config.toml
vocab_size = 2048
norm = "rmsnorm"
norm_eps = 1e-05
init_std_qkv = 0.0234
learning_rate = 0.00245
warmup_steps = 358
batch_tokens = 131072
doc_mask = false
max_steps = 4920
Each number is 128 + 24 x the weight over the matrix's rms, rounded and kept within 0 to 255. Layers, rows and columns count from 0. Numbers have three digits each.

# layer 10 MLP up, 704x256, rms 0.0512, rows 147-183, columns 0-127
102129108138156127136165119103090123127059167148109102196146142138171154148104106126113142142172148155123087131111200122077086114112167163126149098135106150097104102173133126155131134117102170115119118179122146082111075129100144170130115134144141159107113118185144116141094127137082169132111149167150082115136143101161102098114113113154158115144170107164159099159124171138145125085134
107115070142112101123132135132142129127135153103139156128126091118127151158115163089131168096139096140101116109144152116113135161144125069126108142120115117173128156107157123128161153108083152122102154110121155099112134144108094098178146099131143089124133119178100113106137128159160138132130153131098111062142126120110144126097112132088125089155151132166135158126119175100154162123101
158152149130136157147146149130122146099117115158119098167112113155145140122147140107123142132088150118118129127102155128102111155107126166144138122088154120087149129142137122102101130129119119174143132144156134099164099177101157098082116104135088124111158169121128119208162142149153131113106148133115118158139160133142118129084077176104106121135131126085114134118141137121149145162151
149126162121174160142142109121085159157174107128152166169123111096054146139110081144144115140135133130152141149134158136123157125134132110136118098130144115128118123129141096107107114137122137105143097146139122150146121126184147137129167146176124192126077116134112078122124116112128159136152088054145123125149132134114110124084139091147145182163143172153116166155126082095143143107171
184113104124172151161129122158135100172135121170116144098122086123121067118156097111145101133134129078124095095116083107128107100146095136145114129169142106162128144175123144128158138127111146147087127137147129114127142107120119127190121132158107093122148151131127118152137143151105120112129114123123115113129130136141095123122182113111113155155091117111105156137083128101138141127136
086117136179130133128134122124141101150108142076110150151125129113124119148109109145124118060162130115170126036115195116151130109122097161138145146108139146145113129108156130154155099105137078106141123125179126128142097157135142114135089127106133099119165118126105128140113117077097142122170147183137108132102126098125122123133160158107092144169139140099116099117154110147136155128147
128121115132106131098144120124128093114110132106116142096114121123207161146140111140089131161165102127115125162102138118160122163142126132133134108092144118190131133118124102131143126109124113145119108145145125144145118132108115142124140095164120143107150135151120118098104122120143147135120147122064138112152098090119156107127155128167115144122103199148094113122125119098157107128123
132122149120124117130137151145122118111122093120120142101093123136115104114132141127139131135080124116142137133091178133126124130141151095141109149097107144123148129116085135104122118136127100099115150126144104113129132098158099123094088123117139177158117146099099172189076087135128176134133088083171089118110173102098138129148176124133158127136115097119142100106114104071104144119153
096112141132095134107098127115170127115134161105081156166128147142166158112151106132129148129130129110103109159125120106107136136129127124126132163132133142138158104093184107125122111164148158114094099130108118137132123136174144131148129128094097105151121130110104120141141137153135115153093126129072139092145159127107134143134153103081155139163140129124129114139126089109141138150107
113116087107132151128162151135110136122104103158138105129125100132107113123153056080129150150157129143124158125127126151159096135106148087119116163127112097165101161082116072087090135176148115161140102157111114140139142162149149141124118110111140124109127105114134137056155156168092115101114146100130135131127094159106172162129125099101100154157142132134116125141173136133110103090120
124141121126103141132105137133128083159102128087156140173110145136137115171122101140140142104168123175142125092106118120078091110148114113092123101093122142129083128138116143085123122123152123153102144136112083093125145100119147090098165154177115133149126112086133154148142117110089118142105163157158125124108170092080139100157145149115112135160130157134111104148110148138177122142145
158103142104081120129118125155084156122154080138138123164111110162126121167104134182133124162125102149114145128102135167115135167101132116132097125136130159108136101135124111122137168115141116107100137109103134117117150135118129128173137098119149112132135116148143149231124111126160113139155115111152161085106139096184110153115128154150117150157107117093099146138134164125141126132138
079166144146134165146117140088127112122138147042084119119138149136091102117116120074122106120148138114140128145137134166147085127178133141127099115113080109127122121134129119117118114164132067184143165097098107145161118191163108121163120146110114165166077126104135194150124127106113154139142166118157144105095162130142161142095110125143118122161135141188087111088189122125107141161128
134130160158128083144120143150154123132184123103145134149137149148097104118148154123096157134117190143126132122094140118154212118150086119135112112165078147125082152099093102141116174115133193117129170112125128137116148095129143182121129097131139134093145135119145120142110146138141115115151097121120141101123131181127155121092125113121096114140157118133106127095131160146144113168127
214144084152156107076114102071138135130105124131157139159113086120133107150142108091100135157125120101187152117110141151058133136086106142155158190150162137123139094134088111119086159123141081110151083171144091151149116160136090058127116095140124130146116153128098154168121127122086125144133076121152075151144153159110121104098154155099119157123135126146151094130109085109137155131152
142165128147111160133063102149102118165157111159134121121136106169131141123145115153141090138130129139101121140137144116104099089098131167139127092142146105166144125137161114131080124111132107140118126172152152154146135113140135172157121102117147158166117161057164172116144091115084146131099110144141143168107123104173096137137108128145107119126137151169128087099134136097128130137097
141117195135164112137140108130151142155097186138123100102154117077150140125132095111150154136114108145087111121129110125113130113106101136170073114146166137128140138179131128138150114153166101156136125123129157145174138123148101084131132160161091144167102143143130101142085174082133122137112146098124063149144147113122147121168136178101145126153139118155073121163101105117135160105130
143116145149117114120136114125120127162176130179096108122116135098112129155146162123128121090112098184125129121088148109122125144135114092121146144156117103157101139129115127151096161115156128126152119159161142145134143110110124139196153140125121161097131143135129109152143139125141090091111146134165169102112118080112139140134113111144118133099107159116113105118129111172098152170098
120116160106116129140123133164156128119126094115134114131103130133154087126129147083051143144154133095131143132127121116112092115106138111117131113128153141123127118141145087185152149126130142164140127087096098153100101154116089077170080118104131128119123075137139139150138134070139119133132096094140144144099126120133157133095130158141162110115120143110121121142148158113097123115155
130113127175095147134138108126127138173102104138119124116141143132094128120105154106135109139091133118079091117162158127134103125131133131172130124135133128116134080149147120136162120093099121140123139100131107144134149171155132116169114111114145156104119116117143145138126102104138151158133143101133169138153122084138121119118086168140118128119124125161116088135139116130121162113115
160115110147121134185158140140117067136171089113148149112130158075127084125123098112137100117096108157123150126126106122137113166116100092119150148151146110136123180120079128141149130110139091136124133148139114114148152131116140080143159121128127138135130090137109113133181170129166121150168105095093085139127176130116120125110138093092092117153147143142094100135094085117154122156118
148140077115118175109122113115093158142098123147095129109151117105155112116089134109172128117088125136099123154129168119164138116149118191146142132108159146132181120151145168156110138139141098116147133125097121139121111125149120126157097126090093150105116111132151162131096124101092164107127133132130150109138119140115129091121135148106151127139134137136103085089132150074140114148097
120129120122117120114174138140059160129132112106134150097106144137082096143078133080165112134122150162101133154142130088153127077193072136139081115105142127116172137099121118157154171160126135150108103117158174157154180115094141131174116106106115115120110142112139140116087120158098128131105173121137151075127112134123129120093113153100118089087071151096101107112130109134092090123139
133125119133127159082116095158179121126128146115090107129149107140170151140114106137132111094115141123175119141153156121122136124100138148129164111086129119117134153137134067137090105138101174116134146102107124141103139131145123140078100112081114101174135122111142141120177135158139128076123154141138116111121111123123064137106103108121148119131146140158129138130143141102110120110097
170102159122098102118127154098148141141126136144150145157094142116169163117138165129133080167098125112122110103156128111090153145133113120096145104114123125123108124165128100093156086156168144134129159132071138137112117167089052143130117106113125102147104140167135119132133113067133124140164141118166123122108065150121135143159142147081114139116099127148086113093109128148128138138113
112119099129142120129135148125133176130137156117145108107097129090160163197129142123114125099153136100101125126106098168131091118124083162144137131063153127166127111108143133155120155114130142158138163116119154168117106104162163101100110085110171150116168142155124136114152142117135113097158114112135112099150102163159141087172103124113138165185145130141148106113119106138128136068140
158120154128162122159098142149118136128177131126116114108137143103130087156108129119138128115127108120118124114108132129129157121110119140142108107090145164137129139088102136138097084134118108126106154136152125113113130100108142119128149142090088143143141153088159147057132121120103129103127144131102152097072118118151141149138124137129131128111120117148102116116141147129150124079133
177118129112152154093183127126189167123145130199109106163146083126151150135115121134144162132138148095148102138123190100098147139108094102126082145136135145115110118162144163134112174124119167118111130111116092116147152157081151135171142107099142124108098143130125165168150112097116144105119110114118105096171155134147145079149119172117137161122145133130158117156130088132129128131174
113137140107111124164096130162103172117106130130108148108112145107119134172133106097119142094123108139151132093098116125157149113136103135173104117101068105151135155135106122131097142149157113137084121152110140143134122113137154117144117096093115136137133117153147115172136110114110121121063131137153126151125125096102149155127101138064147141125185157102122125117092144156103138100167
124138123140137152136137140135162155117100095102098149131104104082142123129115085176156166160123092101155162105072145129166094149119137117101148115111119146111130136125109121137096122172147155119114113115130125128111147186149113093110141147137109124129125112181103126116168149119133120138089091138124174128113129106079158144137122125114136163133112134112141172138103140115112122094134
113125192131168129161134132117137126131151128123137141127122105116094120145157155128129139126097140144174123094121104132097155161132146139101079127137146116106101147123114162164140159107150120095106129188139145130144130115110120088130138094120095148128133142161143137143146115122159107142137136156140125122099130117092117104143107123119138148126102121126113137112172130129127102091119
126125089143103112143149125142131104146150093148106155171156155087104169085107122105138176104122106110114133117111079137125145144154166095121152161157137121103142116157109135126149094114100165113069098141132178121124113113097148145155147140159082179144115108150138109107088121144118097155155134093104089085156142161178137087173126115192124127080113167148125153154103144118123153141156
156135144124123158162089167131140112150116077164139104151134150089153119132147128112121105124158141137158137105109142122155164115130125171127196148134125171150131127125108112129144074111152137128133145119118118125091113126132154106089122157163111146074140140138137173084102123104119096143114123108167125101109128130173134117115170143130131148135111133090128082112088145126122157149120
123149156125141103128101154106086089132091095154130159157110124127128106148192100120139155159161114113165156091081140147131101134187132119117115134142146147118117135101116117142154133152173102134109118186103138120146073127135119117124124113137205146176135160144143137145164119104106154127116130130120127131146151128103127112098174087112142132127117164144147181135107155131153136204154
094136079135183106120117151133127122135149135108138133148069092137147135120147107111179134152163135173123137131122205137125109065131142111154126103112106137144138094119165100125114110152095118088176118143144086105126118113146114077090109167130144166127200155147117129103100114155169149129172117135125144139068160116154121175135139096152143122134095150169149144139107099157131152125117
128187123163153134114153091157156137127133170148129135138196147153112077105145093132078119155122122124123110207158115078129134151112113140125140146124111165160131127105167110104118125121126154121127095096147130146144129143142132108123135085115104126141133112144135130123136120172110133137116108117154113115153167197138124109120146130140139123104145163125153103156145160090175144116148
133152134069136067103127136157095149093121111123150169129095144116152127120161123132115144168103133107105131137151121106132130155171127125145122093115130121091148088160148103178088145144180128131148154123136139175121102133129155136164076104113142102168097141119106103092123159129106122128118119098132132141130131135098153140132188133150128129093092143117125134097126152137116135149114
# layer 10 MLP down (transposed), 704x256, rms 0.0692, rows 147-182, columns 0-127
152127123115132134140102211132168111129177089126120141114100115102164115159126083097108113151133162138153130107111128114126113149106119132122129151171141135130091145116090103112147124169178117122139132178101170095134140149104132145122119118145124123125143133119046141097120116125141102130115103129098152143151137141104114130145143125109117157144089112113070135094126083111156130121121
113134124127137147145140138086123086143150139152142165124114113134160073094109106146088165135134139156156145143133152169140131105095177150118113156134101139109153124151097148085112126138131137108056123161114150107101149142132182097120110147112112122121133127080136081156095129146169121137102106118130157113115101161104108127151140132120140175098163138100122101160133084116128102136158
132136161114152150107102135120122110144102120125146122122128132140157127153129092120160118126198081162109144134152101114135126152156128086111129100124120158160124120124139104143132131148119135113129154159134131127139151120162116173160140114115137151133123097143209118088115127143073111129161108122126112155132117093133134134153138123175137061088103141171141137145132121098103108111137
141140096128141137142136127138133100110140129094136142075136113138129127149081100147161140128087150132115138098154132107114146126142153132120142083112122153131173116152106151135133156096128071134092130135106150153103101112098071153131078099156131110105170133091205139144116134135116114141173133139143164145097124111136143124130097138113108111148133121145093161120123196116145076106138
140130144113180106109111131128164133160142126111132115113113110127141137116165153123106151103152117125178157072105112119154119189111116147106157143127149156152120150169094153133105137104113112114100076129096133104130132118114120122102121103136103123109172113167121131127147132132150135124142116135117086146180195158134150084128121174116102167119128105158077107099157109136154123141140
150156109128139158079158110100138084169137089137135116112143147126107142128117131105109128109140120122125109134139090108103133077169103139122091138143150117121128119131174134160126131154134154100130105143139164121131134118120132121076126108079128148102106110102038105150116156165095134112105149142113134112155115111134137138131170116126112158130101125080128094128137143138128108102117
146114153107133152126119154117161149115116106163140097097130126148096093078143130118097126109133137171121128107173122165099125151151089127132143120168124099139192129151150122122113104112146127156142112143145158140151110143102074156136137100109088135131159112099124108119117136095114153126133173139209086162127120136128107095101102109126106113132180137139123103112116136130146117121140
101117139087165104136146099105145140185152129128140164149148131132090151129126140146159114145076079137108114115174139147145102140123140135091138135162132123110121148166108135134090133099124127156112114114108135101124147129136150115075153110130129109107124102102165146108139160141123117089114080118118114141073088168133076090149120119124118155121177158124098131156103117136139127154120
128155142131107146181112095108123143120130134154136123111093095112160142104147127133116108131119140103107165128149140126122107130143115152127101121135164118164146124149141149158158158108114083154131065113103112143141135164123082152103128139131120098152121162088191088125138164112121139161151182122138135143099113122137151124137132158123108136098120111132130119083149129166161135112141
141092152159117147107134140115127133109107129127142122146128127108154085140124150174153144120173143147169167110131113124099139076157158087138160111104164134128119145091098100123144140136180105124137160135117093164127150102167159104127141120177096121098104118154123121118167190142118111111148131129161098137122129124159077101113143098087143174087111124132114159108126104092163200151098
113102094126145141130114109108122091139133142167157092119078115128134192146082071160159084113132132159169152071154041181167104133126168117152123118091140135121149157108132121098116118115145132154121149191122099115147146144114128134114124096115092142110104154113076114181078154139134147172091121108145149124136166112115132106125181126146117153136140131144106154138121113121139131080135
149156078142132100111122098133126165138155154127138092167113150148106173171102143132119177103173131091124123117128173108094096077133173165147107133137120138137153123089132159109157164083119122135135111160161125101125128153129158144149115139139177148125152123087125147145139138125132193114107103112148136119137090171137131117147135136123108112139162131144104149113142136130154143101132
146178181132093142151093135124117085086130130125098137118164137095133096111127149157107103152105131145140130115119111130137102167099152112154121138094115144126158151105069179126082109164118112139079134145080113120120101109134108194116152152142154120112132079115195129132119118126157137121123097123085114085113131129143134110091125111077090131159091167126189102130131131153151107162134
138161134144121132135138151138120088115118124134144121070136098122139090168158122102109125129162074162140134093124133143138125155180137106063124170113111172140158134145156156140145126146076117174109147119108153117121137118119109113108079085132138147135087149167222107165095140127146156136122125153140118121113142135125118126128137135082187140100095079107156111103129131106132112141149
154130103096111103136136147139130110150121138110165152098113107130152112144096102150138147108141144146125143100150155107142141107106111140113185134124122118156125122123123110138087105172097134088122118128160128161126102141114146134101115145104144125154110148132043111118104125110142128142112127135149104136153148136137094137130109139146124118111120092147126124119127101134137121121135
151125117131146120163183112092114117155083124162108175152080106119141145160131101120147161119130146125120106133145079100119137163083167128135106145087078139157135148112144161122125103116152164113129118114114141118100085187103131141085125135144124113161177065170136132124117110126110071151141098125114107151130099147148149142114118154177097121124087100142127162107096149124110128121123
130091105143177130136128138136093169133139143120124122133109119173145152129111139161117110178109098194130142160072140132101123118104118109152144133138133134125142096124111121116115147116100117100100147154128141132120130067136096133140153138111101123093126139111211118136097119105106159104135126087150127140132131121152104127092111127120133101124131131112138130082127147097154138139146
092125086102123129109122099121123134106195093125153143081122103128134131093160147133083100101135119139192117149098135148137096124145128150109140104117121120116120094141171138170119123147153146152117140134092131123144092158126112117117155122133117124149142095125185160115095114113116125098138151147149111115128126113108137098126136160132153161117130131108115135154096131143162132135118
104088105146148100182122137104119081113143095130114136091112163123126147110108122153099101115143098173108144098118138143156141156106142160106161159127154166150099127076084139087071157182108134131132121116116104114092127097130143136131167164167138137161130147107083138118143113127096145118086134120144108157135158158100120143131116116149145127121131152123139138124137114114160128121103
143105135107116091122141116145113143103152118121097110127119115144135093155168096124127123158120153120127126134109140119157149153149126099103116148136144168150146134091147107121130146098157168119132117153160147101144143132104127150119112108121120112113089146147186107144126140103115094091139109084098105154119154169093138165155135106105118123102137135110112131153122141165139126158108
153154082115164119107130120101131148147162130118133112092137120172137147137138135092110127149133116112139137128132148153121177117166118146158118080086118126132156123157136125117129149128087166115123130107092165106120105149128135152131132121108123146135089124100225143130119119154098120154148129163117161158123090115135137147150090117143156149112126103137152135139130113146094123102093
105157100133155136125152112157114119110155144078143126121144122131116125129094139119081127134121121132105122143086139144147131097112139106122133122112113129129125088115119076082132144098156112118076112080093121126113110168119097117077100112181121111133166115130192116111153106138160124126127110119097125155155165100118087119113090122137103126117108141115090123188122137181121120104113
121125121137109079108156133158109132117124113128133121118134128097140181097095130121137120144156128143148104176155178109160148130130198132123119134139111124131156184104105144135085126173104148108175108097178200170181104119097124158149106128111131104173109115146045174088099091145102114130131159159149124131104117109150170150148116162119151100090117145118130132114122131125062106112155
149142129130145094110105145145130128138122117116163123111126123122175111140142126116158100092111157143111140159137143129094110137128128137112180113146144116169134130136132096119105126114171095141119115119127162117097127151126153125141138142113127147136108160131092162111158135082115089130129133110128118132144164167157112163087144142136131111150131126134157125111113095139079138132122
104139181134103116081146107096131093106102147117123160128130145137130112134116096122105140097134120119125158116142133116142149137152120117120129135110096127138120135155163113174136146151181066093144139099120159132138105122148122100177084124163116131131156151124134138113125126147134117101158109094186122179123154097109144111106094126093132133142166153116134152156116100154120104111184
082083120121163121081137072142096138133169158121081096112145092152123106148121115122172120138128128117102120144114073146103145108136136117143136125131078125107139106155105098102184141101102122127107137136103119137127101163146102126157109124155135141182165145119247154170120130145118116118111158114129121117139116109161095136152155135098112133117134102154122129122143154132159114141163
122140108115097127141165123095109101142127122137113161130089115166132135117143132108112122161101127130134147097165139123111127138132144115127167125146121102129153112157133143113130108115118107121138141150089139083157147159128137114132115126110156134123111122115055105144143132142172106176123095098155081160164142117117106130137119126117123093146140136134130103138106107155114161158148
182115162145150080093094141120138176113122124171150098154131147126165108132154116159114130136168093136140166159108163106135149147118109162107132145153088136192132127105156113116093141099134129151115104124141163114126111141105130146134114120128093163141153150108068116089112117132095116109085143102127136113148161096108124137113139141140119134097106158138142174133112122078172106129123
169153112123149165128091140181159118118146120126163118129106079130168136163122135113151134136112144145095151142156141097139125146133168124138108106109127118123114121119086103079110108116142099147096148098139107149126154146098116158131092118147131074143161140110098122117131119153129147135129125101106147091129129172136121152123099121148103151135086129116162096116157136121144118165078
137140107118123102098131157136120125110131146110111115111123112101126102095111131148087135116108088125170150100164151144166142087114109126115110132111110152098135104136099121127137160110131149116103135110120140129156126139139152107104134139131162145138179092110128151141100130150155133122136106117093136129157105151139186155144154151130105138135159152151116118116132121130121131137133
062110152134094163149120152093170146102182117132132113126111136127134117120127146101134107121126109110110088109159120140167136100079141126154137179099101127126175134126082134095107129129085171137138138149148136129148120146172142170159092122132085116117125138095163136160101133089115155120108134104119134133122126151106112135103106136127101125131104126137127119138110151164122160122114
132133131131165098124103133099127160114154081108066101078128172142124138135158108147170129137113152137118111111154127131128164132086131158150156158139115133147114130086162176151138160143102158118110118121163092143084119126139161101155124098137125116123142144119191067143099118134125152111128076131122117100128127144170101098106142108126158119140139063105152160080115171087174138148128
126135122098142107063174103093131106073116128136159083152131146171171153139180135177171110142138137123137119167154097087176109120138153133134104139142119150121125098150163131135134149134100048141107097177152129090111124128128152129118186153151127126120118128120229129139187125114140102131136092118098138093127134080134145128113127122134073133106143141168131174101079144116167090130126
132100121119121120134105128142141093124124138123123140154164189108152167118126161132123065102114097119107124103080148153108110115110142117178133139126079126123119130100147128114105066121170139113171101106123141111114091116169098110112112100119139121144125126103120191086114088120174173112105134112131154119140117103180156162131099165123113168135138127140099113116104150149142133114118
170116112146081127145140122114124135137125122123129083161157152133151128113146108171097109149116115137144133118128108071119094182091104128137111151125124115123109129171170141158109129099147180134127080169121116115095160099095124109142139124127114149170148139143144128115136122144148192147152151100106141081127080111121119115101148122095139123124169151148138119151071151158101145159113
119198137170128138149095126171166140097135156143113121115162107125081109148127104100099123113171182163143104147130131093136154127101091130118129171168098138103106107159104149125096131124126179125137111148135145127136103137139141120143166089116134124149117079124138143134098078125160099080090125114129141142137134141158090130112135141133138138104151158077131143128152130189146172078107
# layer 10 MLP gate, 704x256, rms 0.0524, rows 148-183, columns 0-127
138163109100164128173155136102124131141138110082081124109086153127116129113094146106097114116130097108149168145154127103152097135132124094135128146140147124123151129107127089153109117116117128157146190160133110153122126131156094108141142169160087150173111125112135138160161125100116143151151135115114112106132111064119108144099111122138142124090100163107087100135080112101116152108155
150141157093125123144147140119144119124107123122116136141150109132132129140197137114128129095176159134115170111141117123155117153089111116149131117090145103160092140143123149141182115125086124127121147130132152117144118144142092125145136163148085172127125133174159105115100137124158146060119162121105094142125163093135153092119090141137127123129139158145121152133122142110116136132148
098117168160102116130116152133113123151127129121154159168126110135126113099120082107144117100135147166156111109087137132072147133111110144114168092134133130138097175133120113132097092123154152111180104125147119171143109129121177129105114159131154147098155116151131131125150095131172081149123177149162162120127076142155170120112137116083116114157152149126091109130129127159174096151117
150146130153162136094139139141137151138084142115109115146113121095158115115093101115132155096138150122148120109125151098091099048128158096127139106092166129149115133143123144123109097118140112119145079180165147120118126103075117168108118121149156133125073140095138154127149096137118116121151131128131113121116092146093087144112099170113095146096127120105106080161110162162089031098163
154138112131159143121110108115159113123104109129105110137136132117184144180147102122091126111133092131148091150132122099132155132170134124086118157140132090148129105130164139146119135125128111085141128145102136080094130127126137177135121184090132153134096131107131135131074114167087066087108117159097139129136139107130120141120133181175103142114197110091100093131107145173071081132120
130089105148106127129116104163122114160129098111148119134133169109067169121118128130099132135157114124103126111181158071148129079170147120119129132095121140122108139118098161100087147137151136168153111133124154116141087139151155116162139108072132150120140158140096132134147115092123122108104102168121146140093080113093143107147100177133110069127102167123122115078149154133133128145141
099100091169126115167122134112122135150146124130132110122108117129141120169103081122093139110120100132106140143155176103159197121147142128173160144119151163142105113121083133164137091151138132127141105124130147123146126123145117110156118118103138194169112157150099113122114091148112146171145138120159100130147155117136113125122113171126135105168140139156115101122129140122157091138137
130109163103129159212140146084078130152106134128119134145083171126101146136148152140138148144115133112160135155159147099188100139126127129138168141131135152113143136084117091145118118133095184135139116118118096126142170158148098124130099120076103142165169118116123123130142147159141157149163104154110190132093129119132125133159142122117091100158101130126129119098125110174133104112108
109174135127111174142152163102135110089132112125132120156098141145097134148150155127067150138181108136141134144088151115136120160119128149114171132150101149136135136119090122157119099152122137175147123132153154087132143125118108114135128133124119096123139121182114116130118151133129141165150104104111156133111150117123064115163145104120113131094142134135114115123083110093155147093118
141139104141148133157120138132138147130120117129167140086102138146120136098129088113172130079144075127138125104152122141114122107113156127138182097113123152111115155125123158137094105164155118144148116156111144085124104137113117152136159155132102069104165068190119145141150159133135099160171113132127106111116096129129099183128133120116114103077124135103115150131092124141151127104104
152065214085087108120123131131111084108154139126112123164136138162128162142147095154094141160107115144089142142113156128130110152108126137133117170204147130104141127157109103120133142152147097149128119108106107148147131128131117154128146151156094105139119134169135108145147118125145109145137112134129145101113151142124119130130128186168112115110053099133097133141168116112132103157111
150089093117147130147083138122121071079125115109130102181137152089129126121133138104169155123102105179114135134123115086141159152121129162097128129145125151080154151104150118157120098130135158106142146130159126159151109128127138084130125123117119094154155120109117133087122134141132115157177090134163138158051134117136148141146132148131102124134142129101102110145101117168147124108093
150124118154068142101132132137126106119106141079109081178117152130086118103139140146125128147104136109095120089141142120117100144107140120162101108143153095083135090122120112144129134111136103150134138147116136129150183135171101139147184139148140107139159103133140151100169157118157118153158143182078172109112165159129111162097117093119099113132134154123126157116123082122135111105131
147073138104104146154122176135127139127128120118110109079113156165143119106153144144151149090129118169108167130150154069175127070133098107139124115134094157123089153149145153143145113140125170139142138097149151112091141144117112192124094145120147106122113081143126110102137119120154126132118122158169144103144128124119142118132109124117165088159126107124131122136131142139119095145112
124106120112154126122130135173151153122166098129144109123131135144108158110097147107151111102103142158124132109094134109104093122140086110091107148144117142125134179177142139159119133140129111126152132097161133145150172105114100129137128130139074121104123149131134167122165112096141105144128118090101100118083103100118096177122145119105106126125116161085117075140063101110112074081114
124111136087143108156134072152172102105129106141135158172121141132142139120094157126110132121163066122161103130111125049086137107095101126115172098114105160157125129103130124115129118141133162157129099149110130075115111123162136145129133106136127101128091123081117156129132117137155129165140123142105095121124113165056147142134133117109132121139144133114115122195130148119107154119133
167116133130131135173111131150088143146111106120153143123129137147128115124137134109073116086143094123115153094116114108144092132134151096119144161079146115123125086142152158123120113138125126107170123108201108108130112120131096116143138079148111126129153120087147126093114187093139135131170175143127123133169143139090131160074164163119112116162149134142109163134169154116139140138137
150145118100118136147101154121133117117140103111103154137169094100125106151128159175110091150143160137138118117085106114110124121106094157127122104090107115133123193130134150109110088157123127135128132123133098106143130144138139161104161113110105130095054114124140138108162119141117123144065147135106132131111143112086090132119113135081126167101152138148126148161094141144110113136141
129118109117110121123111108138133121167058123121179171123133169114151154096135117182188143106105122135148142138117140108104128077092125108136162100147127137148096119142130140114087129133145112127118151117104130170105130112154105134130132136171111148113113122141148156112061125083142146115123122147128144116120093118102102161084185142128076099143121131153113158088160160099135092160126
131149121136135137157101149141134125111140114134131145142112147090117106094153124114159138076127134143153128101103116116139121147082147098134115109169135163092107147085090145115103108103128121091091115126149094153121148092145107160112137110148077128121163117160131110126139120109142151144146132164144118126116153129105105126107195119159110132153121101144096128110133111129144102178162
144133122118114151081147118102135156089152134144139143131151113130161140146114168105140076152169141126078107149101112143209120113085139143097118129115179167156119124153123131119044105093139119146088087155142125113122137112158099172116144125129119187107106129163179104151122150143147147144142114090124154137102110130121128141130107153107125170144112140111095170121135121146103138111164
144076131145124136150100131117141139105135113113123123115162138164145149107147129153148132115156126135133132137137158160149133111092167120147161146129099154082107150089141167140118116126152164113158107108116119134105118149166124137090090162116100112134107126141132171084100125144140133131125098188124142158121134120095142140133119092132137114143180130115139155182091108136156094133100
160118153121133102160080145122130139152148106094127155113119109121151074129140137107129114095126127147150109127113156126121151136112139117103169139153138100130094127110104117112107174147163119108166109103113112099129129170097141147148156120131119132141079162149140106130121121085166117155131073129125133117139129116120149141104147112121144118104144109114123105127136156090123100166141
119089165163148095126140113119157155135152067142139110128119169106107133119140130128154168092173136138110112177094115115099113162117141119135078120112117122136127106112127171111147092176187162097118085138119148100120091103121122105157123141149123114150124155141146129100137138137138110114129115169127129107195095109135122133123153174133145107170169065119139114176111178151126154130096
141109152100169151124094153077106145133114158153112153132080150065163131149143156120103177101131120137082125163130124129176075103089117131166159151144134121122122144090134147167120108135104165126156126115106112129135126117130141130107115123107088140147161131180066130098090121131109110138142104127149104126150127151109163098110141097127144127138119110119148160174134112117151122102096
127110137121150133089124128131140125117102148082130131155145140135134159123107101125132133125144121166149134161106135114143131135158161099093086100128113124156073136138154140140129128098101088115116153140143169140156081173144148119127141122136098128125121140149118152113106133108098120140108132107097121138073146120149111176133111158145151154084147124125120152155115144115107108127139
146143150095125136138078125120125143141114112121121138103080182105129131086163059114147140120114090118144148170096136093133084127141130108120154149140108084143166159130122124169127079111115105108174104181152161129125138158106098134082102117114122116164142132144124126110105146146103090170143122171181080167128148142100118145153119158123158092108164170111116104116099167130119133106119
131109152161143131144095095142132152124131122135063143114133137102071111101168116104151121132106127149120112114104156143108131129119155133126129104141110105148120174134159144107111188092143177130142119136122129130135115130158138144131131122131094153096096136130136147122089149150130127116160131153094137166139158121148137110141135107078147128139132118114121118134129131147144147146103
104145105133145154150099146149127115127109157129131160147126132104165111139113130115166143149113115102175175130132107127160104096109114125082152093147089154120111106148135159125113161106112132093107082158121129116127093145124109103114127147128111141106136136127113134126112098116140139115121135135128103146147097107120138111136105177065145103129164125135144136133134132147149110120154
169149133112146098134133115146092134137115126117159115119149137132142143154157121151116179155120133116163132093110144139112122146157173136096118128149134086140098086151111107160152143142119108108154124135156122139139140118163080148126125146152113127122122106163115120130176100167130122103114093084165116126133105124132135166151154113107157112114150089127142159167106141125155139128121
153100120096139150126138134105090095110126117138113112110125120067140093085111110094141126178119129155103137146067128116123143098114114126101109112160099171116163090123134126107109140163146173104132115143101127094122105153129088131144099135105166118163126154153126133145092107122134165103114131101148124127081122148135141127141158154081109151127157076124110118156121145134144138100146
089174074094129184140118104167114124117162084137127136137125121114156124114136119143171101135157143153147134123105126126118138123115092137148158170158107143128163123108059089120164085186134169102159135150126209141081169154121140084111111091142103094090101122168110141110168125160125085129128130152165122169127135123141162112124136113121126145104095117149184104118133144100148113077150
131072123166180134189096109160161128093110151114108132126132154149128122108165143146137097100136142140118117124160139144148156100121062133111172112160129148120096083102111064102123136077099141106134053138154144124113149127091123109097112138155087132166176100109150107095121112121124111116141111165147159143139081157154151104108125093141102166138151092086101097104120136142140168121133
136121125158141147147148090105151158131118118137116130132088112125147152136128134109108144122127136103117113127111150121101153173109147136101135190122091085144097126138153138191139153155098090106099104113096116083118121114145090096101140170152089120169137137122138145124138143148151126191150085107142119126123128160140102092090164117084153130121101132145117157136126115116135181093199
161151105134141112113100131097168089123145110141130115137097088161153108166134159117119127148152101114118126135128127115107134156092124095148130153136092146136138094124088137159100104137125117134141140135122076120100167069135168124116147108142122113141137066113108151093155151136116123124107117101109136131132104167097092116088155140165168104070107114101135146157099165149140103124165
095098141160111171118130137136143080117088147111121111141181109143138124132159097109151138133113177131148140101148095087108105114110120100115159115147140143122158114157106145102140131166100153074155173111147145095132152114161100118104129108146109098145111077120122180100148105121153124182109122165121100153133100122119142156127136123086137113119167125125111099130106104137137119065137